python train.py --rope_fraction=0.25 --init_std_down=0.0105 --optimizer="muon_variant" --lr=0.00654 --lr_mult_o=1.14 --beta1=0.95 --decay_fraction=1.0 --decay_shape="linear" --seq_len=1024
Each number is 500 + 40 x the weight over the matrix's rms, rounded and kept within 0 to 999. Layers, rows and columns count from 0. Numbers have three digits each.

# down: layer 3 MLP down (transposed), 640x160, rms 0.0346, rows 132-213, columns 80-159
# up: layer 3 MLP up, 640x160, rms 0.131, rows 133-213, columns 80-159
down132:476538448547524534502542490481566462528534483471558522560463489520491450429445424463502517523516537440465492532500623446514570540500485505536493543542449553504501465505458488416553493481492515481581423515474538518510525489475494505469474566
up133:424443539423518509566443443585475505601491596510539521496606501503476506420538494479497464491444479504501511479518489515510542497526454471477505439469463521538567530553552399447521515500446541486477509495523542492504537537458445476585569529
down133:545544528470503463490530507543465516537567536606452466452534489591519444467431524563529517500536416476530497417505478511425509531476560430496544452489480499467502497521493486544423521473502542401496543515451510538495373398570447555486549578
up134:440467492532489477508490472485524462536500445536462528455576431538482503527448411451492529495520538513490508482580525523490522467529399545501500517492495507587468455410501499543485452585473510441461506572478497479538459501451482477531552492
down134:485504507462482477474539471530505519451495515446526496535436593499509469470518512576495447426510475512517470517433458498469533539497582494491488465487465491473504503586542479454499477407473518525560464449526465523517547473551516504433494491
up135:518523532505489462502472583495460429482517405603552591522519518468455491532494443512483556530472524442491520532464507466546552449487469428503502453437404499503567518570488480535542547576483483490467509538465530541500467510449487511500479523
down135:516519515495524491522545431480517534523524549352448470478487474529495481439521563438548435506508423543553430493543452551421439534505493525593492490591584517491452489477487524484460504444520473515480485432527432497529562448540496508525496496
up136:500447510469591423511529480584493458505496491576479528536485511564500444439445497593574543508486517525449500466529425506556529550445507526512440516450491428540490496524399515455477448512537492563495508469460473475533492418524482524484514517
down136:460496483522466533504508472486464576515499514487506498506456505477518544590551492491504515510508472450528472505514519498463465466546515464491489474514445501508500491548490525480557573481459534530537547483468498487481518491509547485463564505
up137:517571510480562539523442515536570472539510503491492424518483485434517481494550528541495504484541472503499419498549555569562425554507417479497460493495499492473525484491462546563478528500518528449474558490452503559479552469565440490513507471
down137:485489521512461546534581438468491535466497465452480483476494527465507541480603501502439506508513449544539571500491499479448575509538498505571513510526483460470490497483437533391462511473448425461567504544513520480501445509492511486521527547
up138:494542537502520462489588545440517522494513507554558536435496521478574521506441442466507508516410453512480456490499511511552481576503529468506470520438590488549519530491537503477456433443512572454472468537500488438505505560478528539411528550
down138:519483496508509522512474501563490407510460466444492562518496485470494437453465552510466515497544465500532545533514462525420533464515486513536508467585414566417496486497540527504605576545508514501492550492440477600491476505544485525589491433
up139:415499448518472468442582561522482497494568414553519516524510520470533536495461496490526479473435550487483514607488516410535500438482498507493435463463485471504545552558433480445477535485507578469516579512494493547493469550522496491459577457
down139:587511537452489465490487490465501515470460559399483444420472415476468404564466553497454519468553469558444513412497451529554467550531516557536547497529456546413449474536483447477515502564493496537500472494520470538521533464432533535535450501
up140:554466503543452528587506512472358523512510431488466465520564415582533478395502473461429564542543489526435488532517493483482478570508443449536458434468423530524494511433459454525528481523514501488479512442533605512527470498452429521479534484
down140:528443597510559447467505448483568449439451493500463484491400504547544560494570521558499468404502598525512396424527430469560418553484450573482457555489609538440447547490496472576489585459450529563594525540535510494522447519552534437396493504
up141:472485491401591566527457502471458487457532494487491428434431543464525528489535513495507561475532518509457513528455522540530544483462541519534499512534457488531521480533544496514503509551490560554545474446500549532460503491475461435587485470
down141:472483501458463534511498553512524553457503526516568509495483437508507476511558452508497512499507507474506531542520594520518528535507513448444517572454512486482456439480484430481496486464452582475414490476447521515464402537477501545554544568
up142:471564469464481478551501429542505478503515499468553546486559496433600522491513506525536504456484444543530434522433557436495462516486454569505505500522485479470477585435450416497491465530500463502517517535550493464463517504445559504475553509
down142:504426501481476539459504529481511553456536519547536450522457530549387474510491508516479450523530555441517521498544473556515563466516466454541473492475535565535482445533550553526505552451474520486486470487444566546577534481574499436499438531
up143:521471572450464459505470496470449504503502528482522568475458507504501464508485475418483520490568490520502510450552530464532443515562468499544548502472508557526483483448528469492460515494566553522507496538573547501500478461514557488474441554
down143:512461430557499533472504483478545494490483487537496524572501502541537509489507451498480488490463470472512434471531439553612486521475423470444502500509478461502480505543528539501512507496491394456529493468428469490437573468516530480455554539
up144:524472471509468443488487496482490433543476541467517545481448513614459520477416507525461471450440460533483528434491482562483506540618491526551497525442522559497492476450510514535501490492540584476437527542448549448521465539379499499475499456
down144:482403439438519434544482509457544460491495442511483476534508528489422472505547408472549461450526448476502455548439496458539423521494557559511477537450512501492480553519548643506532587492451510431562458459445489501477520492550525466449460515
up145:456493439490514487502464507505478549466594402551557487484482537504528466562523536504545455508467574463436491481527465462525470513397535566506541495503540571463509450475489459500531515547465521539480498492545542557502481528517542478527493505
down145:474549563563538515497555493521522478614549494486482493467446477539498536464426526483502505494525464526542503454524497531469527529532521441455486511466508395505494503472513587533513472459537438489531464533448494484503541583491565506454537444
up146:550488477496528536532459637423485504515578550544510529558478517499511481557502457516516557450507501503484516505480509467482524596516498479532458482459415538531501478522448462530393527522479503509505518463483466561492552466583517472470491572
down146:496501515473489477487510500520539535527454495475511517526546447532478506511478512510456479476516517470563416535526447493506487465448516549478498483520503446466478506480455488496498481483545480512477474545544562472536496487472502551516491541
up147:625503453485441474459510510522539535439436520482532555470514445506558470449493441501453549473558531571510546449471528478473544537577455477477495538439498481549496496542572435466511558501456538448496467519500543449530483496502464501521498497
down147:445473510544587488473474544436490549562597515479459492577492474484532473475591518508527382438494492436513419573458526513578441532451506529512433480470486444432504539414454499528494446458521428615502507447515516466424502525485528445475565557
up148:516496497379509526470484474450551467529540566525456505450544485440513511499498534482495521441461631462520476496559540546520531458447493522480418540507498518470455458606517461549449511533504522547421541514428450586522507534522491458541583553
down148:521491433462500469448555461466529488429540519519597444606531482460575473474545440583492452573557506492587544511439406527566542478520490456471453495560439518477493489506514531468495476475461602434459555442457486498483406423473455508521436495
up149:534506503497497503483509497464514508506516496543394535531444495512427535448440457552444564420523541473510555511541487504497497410546528439441502564545511548492538497528482549562507514492509482457552473472523501501521574468541447545472491494
down149:494476546464482479497478494552511494498531528488578481462511518450574482560568487501571402526480485523527435496498564501516508530440503553543459482492472517493483530489520446416450451536493500555453523543477501496492480503479525433532544488
up150:516518565438531525511451534488509528496457473493572496452553575439493497529469495524436408519490475520466459505456521530522414576483554530502496546526517536524514556539541552480514504507480474472492520465503498508450507566549486552441401508
down150:490513474511480447515528442511517459486502577500457515514451480511447457457498481495527556549511470524458496502486458501510529393555522446484577505486457538464499485483459510470515564447542541569472491538525539454562496561449503455493550500
up151:496533544534489479571492497495595511432525520436537537477593503466469509523553464474527449397495460501563467524494558531491521536466505503477477500483471462546498515513463515483428486467537475443541522488437444442560432480492454438396466532
down151:510513469467478491452530588543406526506451541533492517509414498554510540457428537510477538548484528489470524472490447455518520432529463509497494501510530481477499533461546524536543520546509465554445445518595524559435517487517555495558525482
up152:483519457520491492518563486526441474482515556507483477579473515430483491517483527475449536515491545528493423483532524536531490513483517447491431521535523487560406575531535546461534553468492518460549471506506471476549471517500581515515529449
down152:559471512560532446480482533464566550498483480489491441446489465560521500461493490502539472491508471469539567560458489509475529479508505567504538470467479462482542399465448446551465472554502499565461466471454535542495524477520463464469506574
up153:492462461506495487479494524504503480517564471460512481499516498533533524567471526511532540461564529554459495477461466562486488527549537492578536503507521461456495557495534545525538509477536502536538504461478504451491460432548481525509544559
down153:476504484539499515569536504483443480464502553564521488499545578440484465455508517458493533544542448468514558525524488404544455510468393523483452473522526523488531458505490523470507493514490467474536434540461481507586498560473535474471459446
up154:492446462479464500521538518515504510539487515505485474475486476511487597470465483525527512538530450518492542507489449538518396450485520419523520487486577524520488548442437533505495485515524441542462444451481481480544523484545523460535492449
down154:524488498549548452465463497433519479449496505478522524497537547467483431575532524522495459479534511461559504518595499485492550523436524573514470514490477566462515503528568480446539527445566478396511494478461457505460520560498453482510502564
up155:562529544528496485504493531471437409518537498458471462513538499526485462526529486494538472530494491578490517455523545589525461501497482474571514426545533459425510555437486500501530462473493531528528478504494451516521456510475555477501504443
down155:427544479544498483441432522499537488540533529564554500522482539498547420515518530512487472548434458541564510474569530451522488544496530491499472435478533522523488502463506484406488445511468412459501533554561532534507474640450517543484528531
up156:470570553489563461535573499440527485507515514441488503449545579427445500559489549502479503452488500559471529507536471598493552444454594479506460475543495509504487504474524505560511436491510535485484514459482610459467514484473450450450456491
down156:546457445480487502485410495552510514505488507519489511553429426605598498478489451526519486497489520484533479447503501424495420532568450507452541510473506469480503565551463544439518530554507500555505480536459396514490456496518528524556551537
up157:526519470452514486548489522505497530492519501488486483557475436559477424506514536501533563515557543553506478520452518480545492450469525473605491423494517485477478474503506473546508494507506439493512488547472450598548474511525491542532440461
down157:515511533496526520484504469452495426520465496471505486461485446459504418461495537456473477507490434480438452492522489460476555535503495459536514525465503492482486469487539489530537456430499467508495558511456507460582500629501505516546543513
up158:507506488482547381514475481571538463553509545485543382524536481521504519453507533505536514488422519508519382527421490524492498551507515491482502471586526509478407535519484465460460433514450493541495501498493428492540532510480469464477516418
down158:456440488490503583415512460425562562437505582494497532543475460505489502537548482441476549478613433487577514447579492499519507511509451575527508535574547431566572482508589550451590452425538481507543493480528543516470455454471614515501465507
up159:504522558465491446511506474520516548515470489482498462503516506513475486548481629495542476479504467481512505416477513486470480478515479520615531401512487552490544553480463519480457557545484478526483544481527520505511573528502473577544495489
down159:557473483404474507492457533554476536487477435477524455533466542478509472440467467502506492490491457499549467623503496545553524469549512583497471541545436501529465497476526532461520499527528487526482444528511451473474508447439559507495493499
up160:436523563515514448554479527584508512545526573477488542465502523499512456488506487478535492423439477501519524479418504456512469513526523483528462470448506507498490520473491456439592542554518486503517509458427443424442500539542501476380465456
down160:534491447539452557460461496480441465449473461531512472507516468485517517470480497535501517549547529516474526524555535531521567509444472516536538506515528442481511435510473482514392491474516482465533498541549511505584491479472512509568564490
up161:573521538491513518522507472462519470432433498520545545497455496456551501526486481493504477531524526479528549504499556527501514485531520508468573499541560554475465510495494551486430487469489512462486544507549530491455534530441470447509542501
down161:461514463506452495513487505509500501486576474386471477436513476518496516516538484525532508412541443505492440477479485435519466507437496475501480452474509459482511495591462487478526492484466499490490493463537462468492544508571531533449507573
up162:511453495450482474506553539514439550496488540434424460454466503503483475523531401479504543484455505551516536483517542476530467503533550548532438509582534505577462521467497455547499488507443445514514549459549465455519519473454525511547493516
down162:473526480610480504524466488472443484515483477554510488509545499513479471529501487546475521568475529516489487486499501509496555479515510479483502531456503489483545465545485523464484506481497513486490500557451507517513530552432498529548524523
up163:539512564556511412511456492483510491465462508517542497466460483435478431485519460492512536542509512502462498496495549570541449475507549511503524503483525528485502583479505485465515543571487547487487457453500488531447486541543477481614467527
down163:410436459545483457494459585463482503497517387443441596544462447474556493551532531509592507504538502495489572443516443483479468521516534444457517473522506504456501488513511445527479515476473528521532461534481552523485481543569526491423517517
up164:525533515480512545428452485485485475582475487572572543548502508523507461513519468525499490420497448518470504564467488480476531493591456521467604467521502433457455575572542493413541503506539492548473501372470562455508535550538459483486479550
down164:493537480479532482496505411499469455451404549425488432520517534503504494416534508490532488541586477461462416538503548447497496474435484516568444463459491595503577456522530493550455496499524463477495518535516546500525479502485533487496442455
up165:545545512496420464486533465441471482514438491514472512490487464476527519437481488469584484570501515484428438487472531530459485545445530471506499508535469479542460498527505522536541467473455540476481519476524422507555487421466487469536507472
down165:450475552429504495461487481556445444527582529481531500476504584485478437496511577498447499458542469523560541562493486465577409566510500546468486495431552469511563486484511497463504494545467458494513497520430541526478508526476480554499489612
up166:542426518478410532458440512549459465512494511539526505433466412465519469406521495466525575602556515505497581544598486534495569479475475482536554524512544434493501549521463538532463583461475507506504453517526450544466451487518568495543549500
down166:503514529498453488543467564516463553500508428494508553530420549408537537494478538536541565537473511557520595486533439558460434500457455492449524514507432522498480553452501491508530569475522458489519442498458471476468331501583470429584501467
up167:538488519461515455502445506518467426457504484530506562494446436524470517449478496491500496556567542464516564521518463544444490530454528505571505485484568491473514510484440493509521489485480554521479473540566509521536515488485498577574535466
down167:544519533481406471480453476530497478499468474427545513505474514466546507432462477558481447490506481536512489515432524552465504537591517535519540513488553462455534496468468520587517588426535545581493544521439508483497421564478461507519511427
up168:553472534466507538504481504483489537475577485480500441483512458546500529491429392500501428436495543435559510505428528416472596518496489492468522491487444432465513535513497530513524642550552501531512484498478501579572533525517598509544535512
down168:405497493509532408469519540498476557524519395477554557490481395479503448470546580473425510488510573595426514503487467382531409489527521511521614465578451501552561509570509463514521490500554503586468509489478510478507516521479505444523527513
up169:501463518521502524493508447471504548435478448518520507491511430479520432500472459510506520479483552564480588514548530474508544514583464482521511546531516470504458558505469466505467521511499518495447472518512534516560473550444487513427535506
down169:519494492463488496452504440545492466513531414430498513501500527571500557482474496470454403499458486523492509469505486480499470510447513567467504468500515544536485546432539426443446456416450434553522513489553504459417507496550579464443518538
up170:429482561477582524526462539444538417542465456429419448575517520488471511533487451537563424474530484488482457466494489443529467505479463543423483554562549480538531621542588505544537485508475512496514461514555509463515448497545494460451515505
down170:469511419499427494556476423494443588478568563573521480473535471495523508480488551519534601526443496468456574507522509517492480465501503420488507456506475524526504425497433497464451532505489486521486537542469479524459554463533443496514542494
up171:461517487416635499518445519429505498507565559473490382422538505501530488498536534469476535510519589602422486542480443556439476562448443556530461539426497495492514462500514525483490458519474481485485537469460453500510495544561444579481487481
down171:399431470493538521552461524482443460530475541512532305508471533516558449494522504506424439609501472621483447517602477538513422465429492554512461502421444561457478519513522422427503555453400441490495504492500483521456490529579536545504519473
up172:544521523520465501459435441508546546526498503546594533476477538515532524473507437516460465496499504532518537481499531450476548490514468517503526530460485577538551533457574461498445527484449595474491479477488540469483473480509551407488497530
down172:503536513561479519531538506472440445460527438492439507494525472500471490495547522448513495482483510464454449552476447547502445536508546461500485433509511481453470505602497570522503525470548439493535517528505482513496551479483443568502532452
up173:545479491471500507469493511472436548509476507534493497498537529483550498599557508533549544498461465454460523520485479547480540501403513414496543475459479484534466523521527510454496541515423523559507457508554560461573477538454477485544495516
down173:468498507526484465521423486479485430509545471473425551457543494522484487443570519523439526538542481475508467444511433465485479579576522567467473502449605480531411498503481552509567504547579496570496507484506442498583475487479574514490487489
up174:570560535499504477432500525466491496540455523516435548569484450490492491508486518510490501436508480421487490478506554494460512491484506459469507470544562476444502539488484504486462477511512558519491444501470501494529556503459462517486479509
down174:472456510503575487512523512532456469482496496493549507450566520519574509456442509491477482454549492498445550479482423489543476503537509528371491510462459458457523491498477515508500531495503475499524560514516465495432492533499422529501544518
up175:487503546536513547528512476470507446532499488504537539491479505419566466440509516473461449534425481509526521473470509483525485489543496534469565539538574574501459579582501466528487482489513479496515507496503460460501560504593409432499519527
down175:490465509411450420461514557534469529501489544501469469449573489573448539515553516508546573487543533498478478542500474535477512517413527504542494471476431438489507444480419467489479464513507536494482550486549550541530490518448551531533470515
up176:588479500472474504483552537486440514520533507506458503479494430540537516480494431467482534521475483454528477491520447606505486569476533565524455510448435501469478558469506562503515571486454521448409524508433538439540501423494561525529603517
down176:438411472528441493482543536472476463483507459494521460491549459535535542493543488484494548520448492501534481504452570442483443570459610480496493516498450529542550542524513531566492499509500528477478493484526452490586452445428497431537470529
up177:499463479454559444476530515490452552523510514465540466474513534616543539481475512483496458503539483635466511541422475459543440559506589558572498502419424510496499511543550502422515437528448497450510435430536448515472566494448488564511468441
down177:529452556513488482551490431496491505519516508483583560514481482509470541494534548505424465480507450541507524462618550399486485497502438573477509509429566572486498462447520428463553478505534436539509516437412543451421453499532485436494454498
up178:552472503423454421504504469501517530544423515502505508555420507553496527438497516488529527499471458466465590467411540454474589504504508487500478533436462434483532486527475515484494580482537528576509478491452524498555520542545577535576540443
down178:469579432522540482481513567465477508528470534532425497482498422472469536508523460536465531588522484493520477464455467394529492509582456490444523529473553534406591528553466566486465571457555478483489469536487540532431478548597468537552540525
up179:523491513483485473504485526524437491530522419574474557452529510545524483522496547518535557511561484484481592527493458469525453544549511479520488546463490478445476461536477514489575459520485549560555482516564455544520502499537424493450515498
down179:461564490500551484489471452452469551519455553476494511527531504500479498482488468549552489469454520545472467487557539543459513457527458486431483473501487492559491533502503471472493523524528474529450495548487537433447448519477523518567468493
up180:462456488501550532502510539501513501517532451504497456572546474573477481523543425513511442507528490511529489546556484504527495510528513447441562500501521500448525498523455430541531474514559465510524500461554487571455430514582468550430464511
down180:572503542481483449534510501493511490491508486503550544477446503487534483452492514506508526478505498511494514446383516509518526447427485498477489522474462498474494522472559545494437527496488459547445475483503483495548530497449488459502511560
up181:463498556510432501492533486443499538519540486506503525583550508485537485482497433497521482431445539496490466480568567545513514491505538394485496479466519450548511444467554524428433535517461506497496554451507492499503506479475431460499506488
down181:546538481527539466475486495534547461505487489532410511465484498509474579408475521448496522478555551466537469474448496509484532461501464581501563471485555534426537552469478546596545580513511475557585498490493459499511539525517483450494514485
up182:560477418472484531470529411447415576513524485528475531468519480481656515520530430512458450504433514558541449469572489477496442521546478503463522581477505446496471507527490414480432447503458487488483495454520518462554539471494434479426608578
down182:484495566587497483524526564480455508511449518467522515429464456453475495572543437479411521504521505467506509510503530450465507429500488475520455570462472544537557530541561566500555452452472544538506445567544492472489486473526526527509464505
up183:519467512464551543519459522529480497520515462520489487473498453465562452519483485531511528480517543511539517560530447461551446466442486514521452531481499524529541545496505519487498499508546546486496461469439546487541513576445459462512517429
down183:497496516567513451551529567582522499470488476500490510520523534506447509464520546481539519531476519486509478447527505511513485504525456526460536501510427480483534500456553530470478512519512468520533478559488450483509587478505515529476500530
up184:604481552477463499558507541479507435483487515524523528567505524573536469512476483493544459498529461516540516556531462501496511500537496516510439547533440514526536557532475462578444554451514434477485488501486455485489487456434469522480508445
down184:453518453572538573476528505463501563503465508564471385472485441481460565509588442534498459461503514526403519521445546476563523459495494454554476442456516480518452487484529542420547417543432506540497498516495524521511519526524517525399575483
up185:502465526380511447497479514470566489503487528461447424484514552515544532536575519529491456479488504535425458507497474489572464545533478559537485521571515533445516562511482436538480520513512457610479521520444490502534441452528504551467442536
down185:455590479566499505450494408501466544530451492497572515522436560455481523503482448515558527472539458526541506437519483521408495491459472489427571520477535461546551473434510521496527524474454537488492481517510517475458567544458454470537512455
up186:457439509505609501502545478530538463504485533468454472466526522517509487558448502612546540508409468478434511453429544533511506498473583485502483463573603494386436581487455548527502446461502591504505472545510554464538566470438497555524505426
down186:494506570563484525461452560479479517450532524523432514526393561500485539493529477502514517572506440556512409428448531573460558419504515435596529403514443500492495507483523467514475445547495457555592451534547519564559493524519503500558490393
up187:502511556553489492451543511487464524472541495479441485489518560496421540461500569460505473509516457529493504494490487547446596520504539494519522457497477491580486461452376565512561517533459528475540483582574490503491434450492537493480399499
down187:500541512450523451514531495405497470539427461533452491450491465509501491506483518590492533452548557486488533523558527426512457399424541507558511494489505517473551499520573545505493507535510547490459508428436531461523462480512514521543527484
up188:539554521490447514478529450489506532520494493553494548490468567446492443477528461526514491403569494475448482516555534456522533451521522495530477467482426469520518520534507489526430538544454498459532493449399520494568530493491513473479481581
down188:506436490485517501491490527470492478504469476435531506543482477492473502486526527476461500519437486480554523514517443513457456533531496454511523540458500487479499475503506485466544470508405555510511429552516567495470485551458539483479517489
up189:498509519514465450455419546425552405558459478522580483506469498555534518453551527473590457469460526401481446505517548500417496476514412509505504514565485446519511523502506517484506540457469460456536471475443466570453531466529542490413536521
down189:484460493404506519527516473548465511503491521417437502538515467546388430477473461480491487511475475613504531397413479473504408490510488522550483519541533468531541490510428567485507494532591468569498544610573457451476405549489429548569576480
up190:550398499426480485435515461510548471482524482468517465526472371468485526521492515521518497530505579453542483499555571523461532484542486423446480594541495505501482550580489560543489476533525485532413468482495517518405534480526490539533561535
down190:559506505507474600573489483512525503547477527509557467560474494510485477471463502541537454495588443529533524464542492535392498426497501489563554481493436538483455567476424488544505460538589500527448543564480520463503469561596433513461436484
up191:456486477442495537467537520451506463504540555536524475507460524481496465481467503518515510479407555575473487469478498472508559526486468560504475513491475498474462508569486521459533538462482507439551521537516510460443486541507476522475537501
down191:512503497545491549567433531545541519570502479436424520494496503475526461493545566496506501587513473485504462525495503588414469457543517544456515484470426536477543526505536522499457440443508433554493505505518493445516581522496477554462502410
up192:551557505487478502486526490474538436489525493518478500466475425509527511448429454620451475487449517506462538478512594453563542498493492466538532468465480465519517597489438519500461546535518522465479504584518507481494556554526513479528593518
down192:377488427477522484525552551502526555498439526419446414481483516525477459478493556471482518540496510441551530527464468504530542587487516535475471516583555487528544444452481469508487505554465451526454514506460520533506490505545428512525480537
up193:478559516453461514430509583541477485509533458486450541491502441446463440444593531473563486495572531505482463506575473467570482511504578512534476450438484507561514563519505521547487510498497547443463440513479500521582488492538576520519527581
down193:540446472484542506501552468481492406503577463545506507499482499572535537455595382486520495563579487485555541484531479492430455494509571448502445590492461519480539437441501459496475518456479445565567434514498469503582516607437520473497459543
up194:527483434520470456471453484467509492526559514596427461476527578510464539534498542472517476545567521544460460475505491550503497480490456548499476488547499511466496496476545465468485495536572571510537454483518424506534462449549517523492427505
down194:494463547537469528541478434502541470485479439404494570547482474477514463425474501551524478515493516524467467528576531528512503484499516454501466518459531470520473516479504494495481508515486522450474497517473539517488499419515461471490498486
up195:485536518491515498474532515462485565462475505505538539547532524466489459522509485531485501476465589448572479486489587465543504547519491505483508509464493498502495550520471465520510453515448459456527515477471506517529503503583524549490417516
down195:511460519510537486494538490516534484552514456422531512457559484533522475519479505464508485518459440518486545542518520521550508573494531527564486496476446488527504511486496515435496501460519522495497522542492461493449482499406528478472551505
up196:444514456468537554546466530567410568534499492501513421517484490557497466442488599510496470533476517505501583577528512517501518452510493480515536466472491529502528507513491516484454514482531495503500463406560491543551489518483446541478475516
down196:530484485506445463506495494520564517518502486481472519479456523518510457470429531488512532520490483574519526525447480503515472521504482434463472492510634559522467530488462526491495471441528508478565502473451464554497462461468522471455521578
up197:546502553528452507436528535536532566435532455509522542509444455553482426527530472477506490448532530551490499481505494476522536489488543430523485419464502477502495473444473569500505490534522473477508444520515450575577474513508504528563470547
down197:572479476523488563521490557492440529517513496509445484437510510462484540535477486574451574455442471524513469575483472533456494472517488485473492458486500483462576496429476494512522526464410512480548513553489504446500562436458528492540479596
up198:516473531559482540482515479507433440435531501511537592510528496503530473497482509534479503513453556476590459501550618543433532504515546451449525519568581534539419475508468510542477447501533536500460471500471452513470560545452467483546456524
down198:477504440479514464522508534517480535578396498530469480514536485448462516533488510435531531517532420542520574486521342466536490539483493501539451500414448452488552459483524484446478544478502481545520460499503491462543447528593553527474495467
up199:537479528507396477473546488504526489505529423545417450491499484495521553508527420503498527423470525545509499532466465511547585515506515507460450558529528464480502425471490560554502517447495463469524506579520484521531481459455473456474488532
down199:488562464494552533511490483518529495501458557423530547538525582497481505499467549514466496556497527498465505438536544507445481552502479465522506440503508469488492518569463416450480492574548531520460502445482540497515512541505503542514525482
up200:497494467459428559524553544520469500506566537526605472466542500526466514396475513540507498588422526539512467511414491529436501498501500437575472489546532509522506523510462489507516525553535603489483511544552515511540542512498523478569563469
down200:523498534538540458484511456507518533494418465521445532599557606535493434456482521438505476435582557480446466471481440483537555484535522535470481591502471471502520570549509492576482483452516390560528454458469471528512494410497486512483463490
up201:517563531526465438549563487532518521546537527458497494572492478542547485553528476528564437495499489549457449481527482603560494483564438471494485477504528456473538519510539552556548507469544512541530509491505476440473420507508474491437494485
down201:467457545499497572481466484495492515488488529484520512435465505483445506468508532493410549512510528457549529529460492389465460544472501520520469514481516566528497497492433446444471481506459516462461537496532529504523551526540540504539480531
up202:422388485422569497433536505514513465603517465501489485509440588559537478521456490558559471482444466489525506525509457455444538561529450507436501499533483502542499484563487578526471529503523494411482562526435515537519490570446503486480546555
down202:588517497594570521516406511465455520455465494509450467506509392485496555512481509463434539506483515439516535473546531471461541417462480509489481535526504502403468521520476457509570461516450535528510432537586492504477538399549455490482459496
up203:471448462472510477520525480517479565567509409515524483557602519451439553481537472527492424385486504510499492494440501436492544484510540505413548581496537459528451457497540546420591476580489533493487540514510517545449452542601403427441530466
down203:632517532460483534514552463470553527541485540549436459461453530602506471407503485448496578486574446513540417505540485536496609564538522528539474528432484518547474479547434409478464528436468391542516468487434454489524589448482484492435400458
up204:475495490447488532530469534506463511569486549525515476450453534533385544554514488473515464478465474458499453470517540531529429430536439510457459511494482509561566475503524511500547511577467527502514541469507560474536556542525552498539570424
down204:489471509511454486525520556511467567452509485497544477462510433427584499471466459500482479494517530526515534559549517529521550523521549490480471452509413461482551482490502481493443508459475419464524531546559475527409479516441536584484491598
up205:487544471449488505442570430464512538487442590534572492457514430523574505517487470546464500460561527497505487552517515419525466516505481540477522481447445458491491548486569454437514467508444529467507459431529547482452544576470522461527464575
down205:493480528567590524481463502466491472503574390464487533530566559508527493535500512501464406441432508473555502511502562391466544474511555564542471527497417499513525500476539519521473563460529505505460480473488540405498528472463524519525537488
up206:443468464529482476516492446591491475492585542519452480479561492532503523451454550525514524496461475457471446532424443466465512575496468521546488450562553469511500545524520514443486536561508526493568592497459485466526475488489458479469464531
down206:545525509500471543439467535458531574495456534522589454555489505484476474474507478441497496520512481582515518515516524529483477502463534459460527541466491487472518493493457469529510481478469552511491385475560490580500525463486596529469556505
up207:540497526476513551491485510527547483525533533529563576473546457544479448495504523456576556496604504472442511447495561501459509443530537501542493499488531476522453504469446534445436496456518497522473545509503455509516524366509588471454575522
down207:429514433463503392545510473517474503505454485511512512511469564463455483450533536555501441562423513473541539486501456458439518533517431506509464532496505532511563475522556471530506489486545406478530472516490561468462404650535450525473444517
up208:519478511510555499486485530453556488603522489535507529505413425472527508504510485567509457460432522561549499512530492501564501489498459496466553505466518544501510501566489425547500475481481438542416456548505509563483505487509516437456532466
down208:457515512524482511492521464560439506422477514470490458480557550503518508462483464436470506532569475428464507523464492524493495468499520515473467486508487457535522531495487499435500530538500543439583578498506502393514466516502475545523482486
up209:475509488396470504546436452469553481530428473544537469489461474586538601509464494595473470426463579483562469457501529466503485508529523426460482519487459511536501517522554478539546521546587469489471488439512453514461496518539469471483493512
down209:512511536461517495490532466464528521511480496495487439458468512495538499528513551489536492539492523483413524493525517499458517489512522539529483405544390466514549360486485461464506536477454498496500506513570527369512493590483520504493477544
up210:494495417452555531418491535506504485482460506477565512501545510505466472543567573557515511458516486450525529496485501519496443529466566457452502438509487509475585489503469502504504524493517471515491502560575514506475469535539523565507484494
down210:534442566562489495591508513477469506473519530410479513559452425502553448502445487509533477517536519536449556476512584543453521455479442511522518555450433449504475494481484505481542498524500559502467400507475471459514508450477473508554480523
up211:480518546510518438482498478550443515510500461476493546474526429538564516470503485581516531476496461547606484478559451532492504485470510564508524458501561528475472468476497512506529452478433501542497497494523457440429564529459518486498488419
down211:457501486617456476585414513502535465423446490509525498504447529518501508501556570490515470517465586510492535500516501466500538520552480505530479521453519435456503538453568469507492468486540429402512473491481525486546458533483495510502529544
up212:518473565454470523490459489496568455537532460524456413482539545622440533454520455531585448479532469471481507477473460444442522592516503503533525494501482523431549497587465503502518587493551484584523513456484465531445565520513560465478481519
down212:507522413512512497473533578507467569509498480454565503544487489504533484505508461486487492516495516568531477517502546487458553471506465560418476584446561512551474489461541512543498463548508495515551449514548570450542496461496454463457471479
up213:575525421515437559543439511585439489464508447504474531478487541491535464522526544520522519543508585482450455502537550453504565494460503530530473487570505467526505514467475448519546556569480486575493520562484537507483545434482477482501520483
down213:528536453501546493541518448410540534480496477465527508501561500473491511493434437459474507491494443515533525507564512494566491498509482467410548447485538528503510498543491453456537507517587502399503589410517564545486423530537526515493449497